{"d_model": 640, "norm_place": "pre", "norm_eps": 1e-05, "positions": "rope", "rope_fraction": 0.25, "attn_scale": 0.0884, "bias": "all", "tie_embeddings": true, "lr": 0.000587, "beta2": 0.99, "batch_tokens": 131072, "seq_len": 1024}
Each number is 128 + 32 x the weight over its row's rms, rounded and kept within 0 to 255. Layers, rows and columns count from 0. The size above them is the row's rms in percent of the matrix's.

# layer 6 MLP down (transposed), 2560x640, rms 0.022, rows 180-190, columns 576-639
size [ 92 103  93  90 103 109 100 108  94  98  97]
[[110 149 158  88 180 175 118 153 110 124 135 116  82 155  70 169 137 134 143 134 139 140 150 122 115 107 167 141 122 124 165 151 108 160  57 126 123  84 165 131 191  73 117 119 127  63  98 142 136 117 183 142 129 120 186 138 117 130  67 103 106  83 151  83]
 [154 110 107  64 115 117 140 108 114 129  97 143 115  81 139 177 130  99  92 130 110  85 142  89 108  85 110 131 177 191 107 116 155 109 137 106  87 175 119 144 104 109 133 155 135 161 119 134 102 109 111 116  66 157  99 165 138 105 128 101  94 151 124  83]
 [147 124 164  89 108 114 107 104 173 164 127 169 116 180 150 135 124  95 135 122 169 123 158 136  79 150  79  98 125 121 117 129  47  83  97 105 123 103 202 143 161 138 122 127  79 123 155 137 132  97 133 166 150  84 174 110 105 141  84 191  70 155  87 128]
 [166 174 151 150 134 139 112 169 128 127 140 148  91 147  83 114  98 123  97  91 121 152 133  79  77 146 117 122 129  51 118  99 117 134 140 158 104  78 128  57  91 155 162  85 141 138  92  82 138 168 131 161  90 137 101 137 172  85  93 149  86 170 130 120]
 [109 142 120 128 128 113  99 211 185 137 205 156 110  89 155 163 167 104 107 132 153 118 113 108 182 125 123 174 217 151 154 139 173  87 148 136 139  76 108  76 104 120 178  93  59 101 162 134 103 100 133 140 156  77  58 124  98 125 175 135 110 136 129 119]
 [126 172 119 163 116 101  43 144  90 177  51 132 139 115 141 132 117 122 148  46  84 156 115 171 140 121 154 146  93 124 151 133  86 125 121 139 200 106  96 173 133  62  89 107 144  89  97 192 136 127 148  99 177 150  71 125 195 174 149 147 138 158 180  56]
 [160 104  89 160 144 242 143  95  99 159 124 148 180  60 134 149 118 150  87 177 179 101 156 134 111 163 151 137 157 196 101 101 104 122 164 125  97  91 213 137 130 159 123  91  81 125 131  99  99 161 106 112  83 125 110 106 142 118 159 139 149 132 104 116]
 [133  93  78  86 141 128  77 130  77 120 157  64 103 105  68 106 136 213  90  87  81  82 133  69 109 131 110 135  97 138 135 101  84  78 151 146 139 127 131 115 126 138 138 193  92 141 180 135  77 130 166 185 159 113 197 122 141 114 163 132 133 115  74 113]
 [103  61 114 123  72 114 128  87 170 155 138 122 138 104 123 122 130 129 150 120 109 165 136  82 113 126 128 105 142 103 167 176  91 193 185 150 104 157 169 108 112 119 129 114 107  77 112 110 122 108 106 117 102 171 114  88  68 122 106 118 144  76 114  83]
 [ 88 101 127 128 124 128 133 199  99 103 170 109 138  90 105 137  88 145  97 121 141 104  93 158 121 122 126 109 120  95 116 107 198 168 142 133 132 108 211 185 131 130 169 170 102 110 129 111 164 124 189 112 177 100 120 140 102 133 147 105  84 143 140 190]
 [153 100 162 112 124 142  65  82 127 160 117 111 168  94  98 151 153  80  69 124  91 165 176 167  74 129 121 125 214 111 176 127 143 175 175 167  87  94 115 112 118 113 105 132 118 126 107 117 196 138 131  52  81 218 125 126 131 134 111 114 124 170  80 136]]
# layer 6 MLP up, 2560x640, rms 0.0252, rows 181-190, columns 576-639
size [107 103  88 100  95  97 108 100  98  98]
[[102  89 158 210 149  73 151 125 132 104 153 141 168 138 147 142 135 124 204 204 111 133 101 174 150  84 206 206 106 163  78  58  95  44 149 150 146 122 113 128 154 138 107 160 171  99 128 138 124 105  54 140 122 140 165 128 148  94  81  88 145 106 108 158]
 [105 131  97  54  99 108 140 130  88  84 151 118  90 178  70  94  72 129 154 136 127 169 103 131 153 113 142 136 140 119 143  93 178 110 153 184  52 131  85 110 121  75 113  61 117 134  74 110 207 162 100 128 123 165  54 123 102 160 146  88 167 232 189 118]
 [143 141 135  98  91  76 187  73 110 121 112 144 110 184 183  79 118 168 128 134  85 104  93 137 100 126 127 106 133 144  95 154 146  88  98 110 152 163  64 188 148 144 114 182  91  99 192 157 125 119  84 132 161 121 126 106 147 154 117 112 176 155 107 157]
 [135 146 161 144 152 119 178 113 115  74  76 156 119 172 103  92 106 126  74 173 172 123 148 145  92 131 135 100  56 147 106 147  78  65 100 115 155  86 132 132 121 150 109 127 152 141 145 151 124 134 142 113 102 224 124 116 143  58 112  66 156 132 179 151]
 [ 97  84  79 104 142 189 179  85 193 145 163 154  79 126 139 146 140 134 135 118 142 114 169 101 104 135 110 144 143 165 110 100 164  66  90 147  42  71 148 114 118 181 197 148 151 165 161 118 104 130 118 127  86 133 171 134  66 100 184 152 112  94  89 193]
 [135 101  83 143 144 143 122 185 162 150 133 103 136  86 151 119 107  90 162 100  86 105  67 160 174 123 150 126 128  99 150  88 178 111 159  65 100 140 192 122  80 144 111 118 193 131  84 105  96 142 117 134 135 105 142  99 126 102 125 156 101 105 131 105]
 [ 97 134 131 121 169 146 122 137 160  77 139 179 118 168 146 176 122 141 172 144 140 131 118 189 158  84 152 160  83 179 104  58 113 147  89 100 130 138 140 139 124 120 131 138 123 136 132 162 107 150  91 118 165 154 174 115 157  80 150  95 126 140 120 112]
 [105 130 134 127 119 114 171 175  80 161 148 162 152 120 152  93 106 150 171 116 110  97 160 117  92 170 102  79 143 152  81  46  85 189 131 142  98 152 149 130 142 134 129 113 170 142 143 120 165  98  99 183  83 138 107 129  98 192 151  89 162 156  96 205]
 [180 146 127 154 190 118 137 127 144 115 121 136  86 106 117 125 164 165 126 137 131 137 140 143  24 101  60 139 165 125 148 141  71 110 114 160 131 156 165 198 146 146 172 126 217 104 139 112  83  72 136 101 107 120  83 120 170 128  94 141  95  96 138 105]
 [157  85 162 132 144 134 182 126 101 136 126 117 110 139 202 120 123 178 145 116 129 111  93 163 175 128 170 106 104 226  80  83  50 174 162 105  79 117 147 151 172 140 136 118 164  78 192 108 135  85 148 142 144 103  95 112 107 107 144 140  90 109 143 120]]